From a checkpoint of a small transformer trained on Wikipedia: 777M tokens.
Each number is 128 + 32 x the weight over its row's rms, rounded and kept within 0 to 255. Layers, rows and columns count from 0. Numbers have three digits each. The size before them is the row's rms in percent of the matrix's.

# layer 7 attention value, 64x384, rms 0.116, rows 17-37, columns 0-95
110:170147121125136178148134133088140136122121125122109073083088082103186087112153097166162154134157111106144117197183133104145155136102053138120159132077131078056158135124040136131148104107167140128122135115108146092142142062149112080143100196104105150144114138144116124171174185095074139148
110:131082105144160147142148148185125150160124119135076114146120120102198100145132135138146082120105116061074142118084140145120196138123105117178085183169123088145093123132145148113183102131068072106140114147128138131154093166141120139137092129072118091123112102103094093152110138114112166126
092:126139127091158135123099116169138098130212124180115114088119131167141073128111164215166117086085123165164079120132159114099170119165145193116158099095177130138121110143064082124123159106173120128135192055108096082176135171173134138127132108094134162177122134116178126157134170111158075126
100:125097139135145124090081169107123117126187113109146122089150100107103085109115121165115105080154113116111155175129157144185153194151146076138093107115143087169135108159048104121154169110116142123094166143193133162076118149156161060153161181125148153166105141135154097119147122139125119149
105:183142157132132148137106168097091150128157117116140042143151139184182067098060150164125109113114139105159125141147130103116108147122099151183103112096147103103123103129125139119146146080122152068117153179167144116087134067197185210064177153131103155091143136163126082139115162124168093183
102:127128100119103072145179107141160113097118138119072066124110118170152115163125093147141127128097140132151172152139137113113140120127071156094141114057140124099132146119168089105103159194136123178103091062121134145089110151161142128129144184141081140126121041137113123126081135084111120129
100:107118117098095152109104141130155141140181127140102093117111101100122104093133101169089143156122115170156127159185111136145106100126119148072107091164127175097100104103133140127089060095176110154154110089139082171149088111137153149081139146168052116148131111196133093113098130109084069096
102:138134154178138115169148178132163155112139112160124095095126121136146210130104185129145080117076137098133152108075173110090124115151093131134147167075134119110173120128105120145116104108131039148132186150063149135108111109131147092062134137115153115123143120121154120102100128120176137187
097:108126139160165111136072103137119127134140180117216088095111132116072145135152115184118145110049189136154129124172106142079128084137136118155178168163125181112128085120114114110145103117110105097116091084163182109159139118166114145117124092158143147216168132028116040092145121141137124112
092:139163135117174143131101146139178192149168110138123146078118139098152100110102095094153125106082154093080130112189131110106156122110168138174141138174149195124163179151095072115118150124159130105094131136153194080182142107083127117142113088170170126126093129115154136104130145144145174132
096:112157153153063128117144095153152156100116145091131161100145105150120112189109104105142117153126165123107135084195082156131103089115192069083178097103135130180091084122117075102093158131126160139052119177117113110118132171143126099168089111110111206139108152131125119146137127176104098062
089:150173147164150095123176096111115140147149099157108143114158089074106131115115132081144128191106129152136079081137154113163162091137169098113140150183149098122145161123091149093141091161060071215118134122108125090120094132140161121098134079170139070194143069104179105093164109145199095048
097:135102146154160062116150121072087170060078081163192134107164152124146176082178127129134078124127186128141122158125055166149131113123125173109139176116114138194148099139104202135175143101135073090141136154083100108161116094101149159121090071163174071162120196102119129139155138124110161111
099:135127123102171188186143130115142194151109146093083169135130104063170120111133127105146107131091100063118149126141179087143147124119124168203113123044138138140104223150166138121134124127111074132118140117184134069196157099085128109094057116134159134106115150124130148108116070092202100108
093:131169108160074144097114150155095170108100123138165135157143088097122201100121092128097107138139146142122120091159142112183133109090140192094058138151028189081135072160137151120093096118131121117160101132161127130116153154062130149148130094112120130142123150123145081071145133114132131160
098:137050114120185115085132170174141103136197054150031092118087113129148145114095119187125098133176165063136110118080171089120160133163088145113105159067111106151096172117164143124165076177103122119134116097151100160159128136177138185122083148104184164130089108166169148187141102071156080128
111:116147086089117076092127092176082162127131175120158104106161193126112163159111154132159066119095152111150107076115146100117101150119081115157134127152167169077135157101163135124150136146111100094126085095131126120135137068069142123147199147084106135168105076091153167126085155123162103099
100:095163124146126183180158148133111141124115132066111131108083098154151131105161066108128080172167077147152121144103182156118114125105122137117189125139106140082162108070095097114086117119126155187075074073114167113184082089109084121161142155153129106114124129199111114086160134084100143064
109:142149105128110143151137119145163088108071109139102096084147099169121081140094119130123113100107135089108155157133136102122097135134129124139116127125175075178131159160193134133124116140132068125126117152136126164153162126147131114102112158123078169204114087140151090133057089169128054110
107:065134143183130137095112121146099143143142139125101127112198139138157184164119141178119145107172166119164145140091149144117111157195133096142102165128165079083139094116172124118063137148126142146063074111087140138115107179201149161173116156067204166116119136175152115063111093174166108112
092:135082171138106092123088163132163158141091185093110103169125150136103113102094091130128141125130142122110143157128120152121126101137098184087153123098110167153084123102105134165109188136097142089185186122136145134072139117115171130086106189144125156090111142177123158139086126168157132196
# layer 7 attention output (transposed), 384x384, rms 0.0925, rows 17-37,81-101,145-165,209-229,273-292,337-356, columns 0-95
094:155142126191129122085131140151149122127169092139184096115143133137167059111122149166098199121105102146167082129160209118104057115155084079122113097076124143135164107118165163095078111136120182185139143124121208137162126145076073088124186145104115119163118210098137124065114183126122100137
090:221132179165074129121122117175083147115080071169114173080127110125122141114079131047111148095113082085093125100131158113131085074110077135101170150091160160139157128085083133086098078109103176083123161160136180140130139176120146079162143112161130182144133173130064103145096084101095123117
094:128151157162086137117106133113082126146151151119121120117164120166142134165136098111121140137073128154121124094105161048142134176101121123105112138098097124100083092142173151035080130142132093103126181144111142078110189162101065111126172192161117198146094159140137152074077129136149157150
093:112135111175111099080186129141134105125150063144096132102149134088195144121135145121014130096154136124113136106135146126092104123111091165093095094095095132141100145147133094186120131142159160124149124101153169127121126141163095110134213128192126120120097144132122146116170186079106127109
094:090142093165139147121150108142107153124155152107184085159199150107155096114138096147152131146099092208195066124082113159099135097157062138150087091083186140147127138100177154067110116105146136171135108105193231099121153168111129148132163096083088104129164172118211180119135161060096089140
092:184103122149131144160193123146128134135115111121185115136125217159097059124164047125207107128063147177177152149120195116152126105153123099083077156147101099116133163106141159094110137137090112123191125158123146096058117113131114139128166142112130147117080102130157118153113137081138110128
087:142132165123159142124135139096078126165155094098101112132084155120136122089095160180130119128118078137115141161140125117140118135121112152108102134110097119060107143127138105177124122110118082147170111179163165121120133050159134147167166156122122144130116102125115105102082124191131147128
089:185153110105164125150120125053110163179116123150132110090158149103082186126067156152079109172080144147171112129137182030135107092110145130091153172122156112135158155169150163000138118072086089105119160161096185138135172149134120089114114119114090157125096125129101132152148132151109126119
091:136140162179113139096088142114083130128063117103166150157089130178069196147107125144101131122106129114098106145088082101121149159077127112150132110095141134087154100136113116047124143054127060132122152191168197148095141102138176141147118148117156185135108118153066140114124104155145142130
080:099155183157173126099097113150103129125071147144133106109140109150150192123125108158164150113073099102122088105118108125124121167123100089139148123135177098078152071134112098019144153080140112120138133147151151167137188131187160132098126168127095177083170179126048155077120112126152158103
103:125103120140114121126189132117121115107118089095106102102114148152170123160184080089136119111162149167105152137130190184128140117147146180081110090170125185097099109124099108219186152138173151154176123123103111130099120133102081127121187140147185134125130117153164164119161222121121176100
088:134143147133137122162119150078147138104076140135112152069215116105090208152149140073108170113086105180143123071124050081139153110134171095152145151093154156063121142167074116054159148123114095163130154133118162156113109088154098136146156144147097157103083133176101135065120119159128192116
106:157124154109171110126121142111129094127092123138210165132108094145114149153175153108156148140170200114147134149119158085065135138072157117154164098110110073120121110149087180169148136110112148127111113104098085115187111147125189146126080176115203158142093107112095115098106096182109121109
097:093143117154150116155119078058155157066162158144083131114185097090161099108177153092111120076130105069131097089145112138132092076150133152128143095140176138100188111151084117139158111107160152113113098128117134144179166112092107079109137166115112127111171153117131175102135209143137137153
081:137104191090124139124107117155077108147067162096170130136088109139156083131109139128116134122121138120150149190102085124148133156105164092136114132114139094103118136179161103045107089118124089151094130150191129151104122103146183128128102136029132141160134160087123104134093087120141099133
094:120114182082123112153139162078151122119186137132047164127130130157133040124151134137092186133123156128170071131117170086160094124125128132133099192089106079109047135140145116092068070180116138065122124106130118065153121111089064144125201106157103104153081121134217111117171103130124073160
098:138071202146094112172133081171096100146118100108173138091116162165096130142123112095116139174101186122087130110114233115115155120087158156123126114133159090103164128137138154099115128081149135170190147156140133156126138173129130148174147159137171162130105131189118180103097108087143135099
084:108090083194131133138137116131119077125126123098150072076124068142113130142176093116172120153156117147173167091131137200118052121166083167153140107153164117116114103092083159171114121151065138181125076113149120209149151155151134100189182157074158082131152135133089172056151169142153181111
096:135135127152153145139149129107102163170142083122115142098131132131182150144193063124141132153088119130127151074129171174115142106114093142093115146127131135087097097095087085188113110150108133108139163113136160128131162068130101157155145116158138142133144147174126118097087100151094144121
098:109087138149128106170153095175118134109092126066134174106142164173162080139106115125161130100156146166161129179160144077224131138156067106124105116134143104090156124103131124130075117146125118111162093123093110119082168126138117147153157141148143139097059092155180132148143077111172134141
094:162150119151124116154147103141124141160154115191117146172059132138123116112096106156046100140114143120082093149125093142094057131117158104087091137142093143110074082136109141095094110170132132113171170151155162113119046134136121176161113129152143107144152083125150054137088074109073060150
116:090079111111129152138128149143157168144124120143179139137098153179090141113176126146112246134112121179138203137156192126104118172133136101152137104107099090136121089161089109122128113148139141169117108117142119140175143116104118059143124157118143129168112105153143152130126139172113127150
118:128143160119086108090146167109149143167117144206102140125102142161093121152128126157132198100131188143136190165163050086129110103122138103133130113148113139077121144138121097041149121135166128146146119168135103151130094103177112084137125162175138146157125163125151133084134146165134105129
101:096134138116140117121147113195127117106178138193159138111149102138116164134151123134132118136126093125152127089097170175116070154119127161154048165097130154170101112113146161130137169099138144137172117119037208099184131172122216080090132065076133094147128176081159128115095137044151127125
113:149069130106100123149132136127162089141096103148154164101103140121056151162145112116163195126129125165172235111115204094142134165110023112163150150113147087173147076148127132106144179074093130116140127134167135124079172180143137043149106134103142162148065113129172110146103104135127119122
116:149157114078188103147144144114106102106177119120156173168148114108176151127061164107156151102116118171140122130091170169145136093123193116155092162124162133180212108156116104127092138084125137114128144156142090112088159185155128175103129112158096135086103085163126141154152139140164152160
107:097135086110118115100172178111133110115112116081111165149159095110130127132162131101147089178058084159123110136141135106114153168141190134148102164113127071144088130145093085121117152162096060099085114095139144149116112095147176166122140131133088122099122120141093156140166104092106144217
112:105053057113139127098107177160159152120101123120139160134128105102081128104151106069058120161103086123109165130115113150145085210183102143116107132125136138128068080152094079153151124129140128121153115133117088136114126030105171087129112125129168133127117125157124152158108112100129118126
114:133162149124127103101156103144135120106113153202121079103152144102133164126099140156119122106152129095160127144127134069163086108138125100121090134101154125139171169106163135000100086105130124118110125128053128117148088162142176083100136123126075188112113170114208128139148098097151116104
095:106093151131129127110140159147129148118160097161156111154127067193122127133192130161129156122054179123109111115116141179124126109133151124109068154060128140087151160118128109208167131102122066128172140154086165106109021126119158122141154133139149126181140125115090092140162146137149167166
101:089118138155127157125176139130155147135151128178113022170130128133162106159180176181163187167109154139153083166164149140134158116147129143084178149113106143113164190062114089103158137116123093113084115134148170106147090132136094084108176136190118145142152116118135144111139146228165148178
101:158101134164093116153100138113098107148163084049097152144118180143120119116177136094129138136123051181132122082095128143146162112115137163092153121105125124164120166108127141197163121162124105087170148108155197103131185139107136115162101110065134114146088138106049105137133145090095168124
092:154100101178115137128102112129139119114105099189150113135139095129144137119215092084106151113129158084153122118101072141183105106174093087091102101107153151064114158126080061107123104135114090142151115141046145152109031131112184084146152149101144146169138082087152084144133108087153142089
093:146161209109107090150111123090115115124143150111130121118122150151100081134147132147172111065122179145107181165125155088119112157137078135132178112158110099116150143098119212208142123106161155150165128160136160153128091084126086117140147171113157103207112158117170123097143176101135119127
104:085102122117177162123126108086136161120164110098062068121149138126177108107142157156135130131166136123137161166206136055166078107106130160130146102126131122098175128158146109107177105098114165135142080121120130124173162038110090051153160135116143154100143073136154128127128128116147119113
096:113146112115115102106118119130095124150123143125140090118181090151232114105112155118088084105164177126101105153140088203173108153141129099099062115120102138120100125136114102177108109144153119119156131111096059106083151127077102149113115124157169135119101130133162103165094178135148147108
109:089140128099162129107127138152155117138152167187031149115127077086075174131097132152153162108169114106130131137105104128157041135159105110128095147090166109111067105152144112098127140128154135152209072129103137154198185070171169103108187110143141104133120114101185148141130127054133111114
121:165129162117086099129175122174109120153116116121142092131167174202118096110102165097080068137096155096137015174123174131121170116148165162134166121092106089093140188113183140119106119137141061160147143135070165114142133110111101136145149137188112142164156172162178148113099154112097093165
107:136118102167146136117103130061149141132167145054160091117099086126158112130135101118167184126103109172146181097116198171124115146184141177116138086141140117121152137137081158173098098123071118141056073108119192124100142128106070147181176143109113097147131077137093145091175137183112192085
108:123149151096101092106135167069150138120093103154098142148166076111047150133082158116115070161083127077167143167124065092127134121130166145124129177107121119149135110150117153151155144143105072125153150139123157138156122058152151090106112115154065153113126215164115141119115088126089109212
113:103153112137156150119118142194141110131113168136137170130133106109067219123072113103165220150132049128141068106096091122138155114135113122106108149080165129112141113110155108106136187105095076163157102123114184130135186129189251149140151065037097126120159154067156149091141090106149158114
104:042140125076133086144148143144145117142137128172067125194150162109098166129177095149132083160131121133092125142145205099099107177125144146176118158109146092159148145139117117077111195079156141102157104095165112133142161090117165121094120116156079135109106179163166154179134075093139153177
102:054066146151144151157148125196164143193098112142175117151117106140126098110185163135100217113121139175145135142151157116115076136125142114159138121090111114138162102161125144074125095131123149176155129107108182123179127109100077053144169150111119114128142122122166126123136144187132071165
084:116153221125139085111125116103161101144108126123122138118137108164148134148149131077151230077119198152175215105125083099131070057149105140102080129124119154133144152112104048039111121170127212122119111149116148160118156140182131059116156151111136115147065147122140093094138166121090154158
090:116151144160147127104163135154063123081163142149126135101182122127118142129167169131132100113096107118150116068128140124145152165080100152145117170109118093124098105116160134073153151117164108135077149123045235100173151151113146111127174159165152158140131164065139166131109184113175082160
092:155132137145144159100153158154153080137099095157102090157121112098114158118171124108090155114126091162143232139116177110118138087104056133099122121097111082172128137137147090159136125097089113104135118110126192125108146109163130100106183134133106156084049153082140102174157109119120135138
097:141141152076184085137178120130123132183176157136197174187155090094143152086079139099164132114141141191162082093159180171108116131085155133138126116140148167181197111101181173070076139084128155122142157117122112130098143185182120143142117067141080122068126144126217170139142147111171078179
087:125120101164075135145176170161131115133107119121130140097175157128136128161138064072185152176105119205184077128166208174141141111116203066142125146104139120153119104106122096135076162153125101128132123114158148091102137080155090177153160127138123139102086115136111155052130113085105156126
094:129076128138154168104106176107118167115100111111111138130097144085118156107145105102083135123117095129117130128160094105166091150155133139103134127107142114125038132160134100169136133092124111116193143179135118097104078026120111088125124094168137156147139144143095128153086059140115132093
085:158128144129164080117169117081109133146160161166130129092170124084149185131109172124092109136133176115136119095116107075103064086130135118129119142091169135152137137143138155000106115064095120083084125156080130144080158111182182121148127124122098183088089134170159145076120127144126141112
081:144116175120168124075147153102101118106170031131134175149113100165074160144152095136102169162098145159128094143149116102154112143118172141162121160108123116113135115120132142168107157083085036155145145152130122122104057138126171149133122145079170135213108124182067088139157141145159171120
085:087133112166137120080170077126143132082161088146103105184081088157139138144166187132076194130109131075105141166155151157082125186136098134154193164157121120115128168108127096062148110150146070135098148074106114099156143128097132074109097165147121141154136157117079117097116130136138144148
088:170112157130084130195145130117073115170154071107131101034135171166171149155141137170156145150160078170114142141111164149112148105097118135106098122127116108113102154044114151217139148201127135145141138188147174077086192128161068200164137137120173122144110090123081152129122159092088166046
081:160145111131172145140143132120130139101163090106121165119151140129130134136225103103061122115123118104163134129124035073165100145145125130161121138089143163068154126127104068143117099119102079144126119087095087134129091131138168106122143179098140146153111073141106076129137105108131166100
083:161155163117118081166113143111079088170136108138138124090135074171079105154207133129154123109089166135090145070094146031126146183117173166164135129121097100071145162155080220156187109100144121129093132145150161126140094118118163140121121212127161177189134131181067125119147126142059132117
089:056077157125163144165108088095197134072130123096070144164160091125130136091170183129058132108119175079097149174142131140156049102172146143121158206146103118123160121185110122154124088142114179134152110101092139102196123091096099087114181154093111110088170136141116139126158127128101130121
079:109150104145110067060099171138113164129126133076119121110164113126154083144162141113057120063078171155122114116112095156176097135139117085114115118126147190039101152099100061082133132114180074128176170085112139077110140085105124120098099130139128158155133178151112110143062125119150144082
088:061157170104104115094135163128163112151130174149057152144135101113084096111147193166161140073130140149146142138085106067178088160149086115117111176031173136100049091200140119073169088156150138095131072092084131118212136095094151110115213149161110115129075135130156119143146104145097096176
108:127150162122112130141148124198098159137089122106173123139168157192141118152127146081052141124076157100106012152155178154137150127131192124183171113088133118133126161156137144076074126116203062158196164128067173102177193136098138150121122135136098107144112162171138146083083157099129088128
104:127129143161123124173155128138114130150133138079140097092092081128138130148133102116204163143132170164170145117100130175144098131142171175125102097152125137088127136117048162173068072109063128118095060112097157157099109149133086080184160136069152072161133043119111136070171142162115191099
086:127144187061113139117130122050127142122116096155121146087138107139131173159104098097118130161097166121148174131157130150142114086103160110094121148105126125130124085140131101198159169124098122114145105130135151148179172081165091158102138120074144164071064175135075106119124096141119119163
083:142118132152099128111135141190124120114107158132157190090115162153069115112076118099149172104112078130133113182127122110161148121108130078113104135119158135116197123094164124116127132113110075090165089144131135126115154132144209177115181101056168112117089140121154100104129056102143161132
085:101156151121088135133124173157167117154114128178091088213136135163111137115133130149112091120151148179075108162116168144154086160124132125116121141087156079148069133187117093109080146100127136103125192153141160091130129083123132166156117119156081145118123175174143146108105047077135137137
117:145103112145141079052167123114100091097133069104147093074096128104124104091156127155064138127096110153076184150144153126159080123129088178100133105133171133120144084090184143103130085149118177102133128139101214143125149129084099102080168122111133149153161131183127121113111140089124084131
102:114139113125118149148152113171168163095091150133158108170056125087116134128083101055086177102145106120060114127125112108095119060123111164153160152108125162135090128048173147120091144058147192092145115142154141134179084134100128165178150135187154122059140125151060119129102088141135103102
104:170102142175102132132114123137119160123159112149082121149070141141144108141134123141118167114103153087057184107156206097176156157062135153125147117116128143134148081141160096026126144141128141059178147180134151107117180137113119068147144144138109166129123170175124117134072084110155134131
099:078090110179131119110139070114135137120144090152141150157120200120121168159078103073062158080114139117050084114138168124103162151120109145133127148101124133173155125178103136206137206144208170103080103137131146098131105130146086161154144150182154133130124124158136147091132153133094115103
097:132093110150136078096130123080125090109164110130163101101184162148123126107100140150109119115031117143113154119136110150121151099159032131125139094100214159084110131181097110162157123154120158080076095111112196162069138129121172119148141129104066140115134109188152132150110125078107111133
122:127064106149044080146197130168151108120145115066112107118083172087076105136183146123144092072065124176116174113091175134144107150143136160139118172125110114134090183089161141129163137168109130107154108135079162131110116159153120071114152106154055144119094068181138055141112140096110123097
086:075089067126111122123145130082087097098157168117103133160146061111100041117199104159107113110119094171171092155129063179138110116188114207156071059093132084145084176093147099160129078142175102138102115120144096127102085088172125147127139143128079118145122118141165127137129160163129106133
100:188158140127147141139151129086084148163106052113135175090186136130112182139069147124059114154095150129192143116074081112153147082153152121106137181108166137138048194145091114046073125126167103140109142158104163183107172075147097082097137132135110178080097076116138139134133149120068128102
126:138109125144173112155088087101084103130103167118161163118134145168109112107125116129072102098166076101098072176122061153105137097059097143139117114081189106132124111151056111142137148116108101161075132141185189104101133101126132170158133148088096139119126131109179163091145117128143094165
109:112173191146166134131062110121123149109145154111109174117095214119149143135077108128133135135134110093070121186158165113143148116104087093106155153135203150104191060163116166171143159078153143115081129128139160089150131169164110132123120134124124126108154181102121146045114117116129127133
103:182092180152113122129133124148143141107140126132106164128090144084136137113124125150184155106150159118067153164171240122118137154125180094105145115173142209123170087128150168135202120125140162104127121097050117126142086169099126096137159138083172120133083158110136115137155178094119156129
107:143173125177173125145115126084108125127155159148162207113175127131092135137119109140144137103062121154148090151133112148134158139129083096135092174094132104152075156187048164145112187130147093147063158183148131143110142107187107162132127146187066148127136132146182101104137114141103110078
106:160122117140169143113112150130141081144106121155191153160127126149154097081164145136157112176180145087161155159139129084123097130076133110115153097154113087100164118111124133187169106141075150130159137138137051121138159152097210136109104150080194162134106072088161153159153131157142116142
095:125174111140160100155134091159089126086190164100143111088135174129130142046155163141186104135105059112068160155140178091168105162106116184122129154117155121130158098124124185121136131144113134105141103157131191135144206154116107065117167162148104157154115124151146085090105194102153102159
096:115086140095164144091054152090085117148074157136143128122170071111160060120127125106098118144149093088245063132108062145135116116132115135128112081082176117135094141177092053150137120124153100152071157082176123128073123104134164150121115134059098138161119167103163156133135132146132089167
080:125080078120125115078169172177162094126161106125068052158063096103114106130218151090169092138137157147113148129117165100147108113164200140157108095148101046125145161072212108080110109193073119116206150152133137118114148109106118119119160074154123159178167130157142124215117172119138143123
117:114116156143094063149154089187132029114137134119079150106127138106028097140115183118163078123077087118104154092117106158139117105152169159159135131126179129081096152093086128114154110169123121133117094122130197147107091187135116128162149186125133155072096083129185086161129189074125123133
118:120141123130088085140174113136127097103151136103118098059086152145080113117148122178120106120096103174128151151115161155134063128149080173125159138131110111106092125046146158077117094142112134125134089095065136143171160142148137129130161127164126105096132120146113113087111132098167136094
124:103123057158084123160142154122160129150212140135140101145126064111208081154222055152129140147138150182172135115175185154150123115144143158179101127175112088117120144104108103242132068185125157139123121144103101120174127069114115095160092056169100111173169135165149125128131120141130123090
093:096065141136108135156088075114164125108114131072157165144057155136195118151145052095105117096204153118163138158164170130169094133090079140117150149172098121140233130138129165252130139155144166136075083095085138120166130129128149191203147120091145161118161055146111127090152105157156145136
095:175107105113107106103155098099106130122101054134074167143146106110058134150106134087054079113107130142137094097057011135111099075192171143128139104119152121106126170110146088009170112167145079120133146135146139168106073113139103104093147081107129155149176140123157145166154149145056087123
106:117124134152156117070123113185132119155150100133228090158141147129129064131157172155102202149136083186183103139155196140076093127109111119123119142095114134143157123115150177092094085157099162159146145139119193105140124123080088061181184115128115137155120154086162113107111117107143061165
111:166149186167084113135088107149095153146090138120180119108090137133107107133132133058089210110114095119128123071142208144106103104134056146079153116103159110121154115079087106007096099141112148105116170142132151108171081156074163094162143133132141145121122205118075095151133093113096122099
097:159129147139096137115125151146116125169183128144135124123150091118129131125130160131132070150103112165133084118150077083098109140117139133124144125074088191126115093114181167112105172118134121129117156132107207109129119174123127100108162103150125179135115173104186161104086137152148148151
085:101131142133113101122154142116143094129134138134098155169124180114149124133124167109024114131124107138151143167119195096142126160149079136108089132074112131137066143170133134119093079156099151089096130118154156101093105188126132109153177113222119131157078098143175067110151133079072085124
114:122158090147140142128162105194115164158148145130158091145178161090134068115109113173172124161098072187169079143116103187121128130120091121155099123103141168174127148101168161009099127107115130166144141138152234107102138153149104104138111092123062102145156162086227139136122141047155080152
107:156099063152138152164206120176150161117109102126164102144148179155083101121148082144204117198061120172190137185127140147158146131121177091091081167146114104151119123119149120083099122147094103121161108145153139118052119125128118163103164124120123126129074089147171130157133111087136103147
098:138083177120145140092139152071096136133183124099124139140117216096130138096123146132099123150087099183128111192161115090112139173137136112064124118148129115079113101169179140138098099121126103132146119142163153105099161043127109140161192154154134156145091092179107102094066084195127130126
096:179174114093173095122115133100097123120119130125116119091134125098111158081045186095070117132122100120159121089100143087146094106120138127092140136116119104131179145112165106031130071116058120091096128126092171140118147135100161090111147158114106131114121164103140149148158150170109164138
087:118181170148122138132100133093091148111147126099133126159084150148096155113093118164122149124069134155125114162108067102135150173142077125165117116116133137061170112121144136054163146085179050143115184169139162130113114095160145099138134135108124132136131138158097149144155104163182144123
088:124173118124146118136073109135123139148155187139143124144116097141156129169154106134120211086096121072097104123122157135081147179181054163176167128129161139096139124113091096004153165097181098139053161129107104149157125116146165095102123130113106133108159201135075131055134124112170136111
100:129099140144147146159193138117163122097149139120078156147110173177124138180167096113185105146109161166103120145130152158183171132139205183135128144155131161120052145135108112255162136123174142120152105133145115075137159140097087139127131120116150110129115092132164150135161167093123131106
093:177146138158104112160104154026128126057128183153102167119148107136094151106145136115108103119115112160158134128129003106164117164165125140138122120103115168072143126130108132094168114132145093115098141109116125150075048081149152109114151149148115143115105127168127131121164112189122167128
097:128147189119163136109128143086105103095088100163123144130103059117092175115162111111175129108139191132106179132105170080093104146053103141148152137138122061108113101138055154223135143107125146101111129114105090120161137112139170128131097182112181173147138096140058128123119109193124138099
097:136149135157119126123097104082111102089162165128078156138088104127157099093128159086073187073123092050119145115112130122101123121170109173127116117114140130108153149162069101177166091108125140111088114123121105125165135117132146087150149152112099103113145102136123143140165161131120154134
092:116135182116125137100104147155061111164122141093170131130103133124163114115114126096099109120121146134102139174121097178087131148133121078123120121128124105093104119193126116082102126115162086137161135134144132147093137070116155147176087115066141136168129167122133097108096069077181104117
111:135085180119082095146148156081134094151106139140063137094125116145115114092144149133095163122131125134148105137123128091157067100114110145125107116068118086102114092135179121082112085172112141074178092131114133136146139122128102158098222148165133141112105145131175130143158141154114144154
100:123112147142107100135137087161092121150089106113140135131114200161067126164102087089105161160070170105086130125105200151114176144122141122173123152147190092102123117136122100079113126112145121147155171128156104117100169128113130131135101130110125157155096134162133131124104086056127115121
087:112093080174182143137120108128140141126166145108163069145091097141069118158151085156155131135134119172184177123097151206133090132175117182143140126164188150138114101062099161195135143158101135126097085144136151136124109167134117076156163120096131076139134087117132146089140158165132125111
108:154169127149100133172132107085121195140121094142143135102113143117151138145114081110147170166077144131134135116145178119151161132125134127097155147144117111095124117131107101128098096138133151113117186167140088080144185103085122173118172125158132150138110111166112137127107055142093138101
113:117103163108120111173098126150169165126060117104102183089168174147149129138119094155144162111142157145162106171120105106194119116110114132155114122110109094122186111109133134112112134133146121137169111149133104142089151137135131184113150165128161148073066085142172141122167133151179144138
120:126088109117136152133107120135113155141124113151170136121118112159090135132150113153114255142116130169125159129156186130096134168126105083167135103109116091118092095156066108128142136121144152172116120119169117131173166114101124068140128145095131135159125112142149154116144162171109103150
124:130150135112086104101133165109143141170113166205090139123108126153079118151127142147128198103141166165126192173156055097134118122123152080147122123149130119064132130143105110020135151117147129152128121159126080132147103110162120077137123130176103134156155158132134113085146136150141093114
111:125171124152147138122182093190092100101177104184148090098174088112147135153142110140156105124103116128145120076110156152106111142142078137158062125095133181137120130111115144120150168090151128162152120123051231098199119170112209097109136075083142135163151168091149162108079170038152144117
114:156076121100112098132133134136146124141097092161131162085121101114076159144128117121154207132130122162153231107110198105104139140106021105140131160120138096172152090177125124116152206100113129132152118155186117146077164180133133048152111141104139152158081107139161128133096157152139126124
121:155170121081183104159143105122103107109156111120139169140149117099162139138061154119164135117095124114141108127103151162128144077126171113168100132119155154155214125161134105144121142093128125114133129169131124113089168189150108186122125089153102152092128080148134161159146158162143165149
111:092123080077118116107182152106124095105096117103093168125158106096128140136152137112136078198068114147125093118135121123097131159130169151113094179127109072152079139157093104147136152162076076095138117095150126149111099084127147177116145132125100120095113117147117159127173123129101151227
114:086050074095138131097128175165167164095091140134136183125133110114082130105138121075073134156111090144100176130109103159136091195189124147095096151147130113121083090171076118153166138134138117104168114153121076131117107049098138077117136131130164128146122133157107130149114147102142112151
119:130162137119127122108153104148136142103119143198142074110153127105146169123121128158114136101156147121174132130152155063162098113132134074129079126111146123126176163130166130000101089091121129123108121137057134132141111147161169107122143104100086161111118189113197111141165097082155107106
109:116123133144105140124128138167105134123130082150151085152121093201111093131181145177156133106045156105122122130123120165113132141145129120130069134060138146096163142116130123185161109092127058120137146162100140101114012122125185095156146131149143145199150127127095081156132117131147153142
106:113118098192116144130144139140111133134146103183113000149134125138157100172180168173171185135093131143148089143171151133096172122169121116090171126087115161124174158069109095052132133099133101122044123118177142119119078127162119054118169132188125136148154118119139140136115114212155146136
116:161107128166116117146110121099081091128165081053082132099136170108131127112176144080126132153108075145125089057096103135125172107112126187106176115119124138156115156102120138222179127133125112104163142116169217115125174114106134107154082111070135124126093122108059143129128160117101183124
101:156118095180129152137122088161116120099114083175128081111135087151136132125204091111133143116118140104150116101134053160149133110179110091090103102123135137076140159120086079103129110126120096146150114143064168150129032102128207077147172141091152157141164090101137089156126106086152125087
107:121153235107118112142109115108104132126143130110139115113147118150121105129169125144166113084122195159104148175145147086123101139150093156144178115153122109121142142089114192215129137100168138142176111153111182147119108084108075136151162175106158086178123175105174119080145174098155123140
113:108129106162151139113119107098128152127143097111056040127143131111153092105117148153143145136133086128139159159188090066140117132121089162134161096102140135109132121168134093085188112089134149135083112095134132110176162062099128029142115109107116168098137078121149119131118109107143105097
106:104137113088097121107121137159104135149116155127142100145175112172216126104111161112091068095164194141106111166129100175166104158130130098108080106115111135120112103147114102166119095155155123108148111122092047097062138135076105143126118130161169129133114152113155107171119144115131135129
119:075127139085164140101131151137154124134164181170059172131130079078074171130090122145134175135167120134131130128099106126184060123137113097134090166106156092119063106168137112113133146151132126133234072120104130128203198089158172127109189121130140102147117120110194140113138144054126098140
119:150102180113082094130175110158095122144116121132143101124173168178105099127115168097079085134098170100117000163149170136103165128156158133128159136092120110102133172098184146125118122128152091157144163121075163111113131117124091141144146126175113111150147188137181167115092163115073104163
112:124100128149170132141116100056134134133163130059140074089098077112154120150120096122164180125086108177136153088109201186116125144180146203115142123156140109107151143108062152173115119133086130165064065117141200128136145114091098125174208147106133114124145052137089150084164130186122183108
117:129138154081120090110141151075153147124088104153094152127171069086063151135093154113117069151101136082131153149120059076107130101114158136121143200132123132137153112149125151162153156132134083129162163128125145157149115067134116101118121096121061132121122191170088148106112116124104117217
121:109143129131175152128109148196119121134122158120122148111128112081084226118074118135155211178130072138148074098116091098133134105114119114102121144107137131150135131097170122116144185126091054149186108140129178144142198108195255149141156101047128121117149130075146127087114076118180156118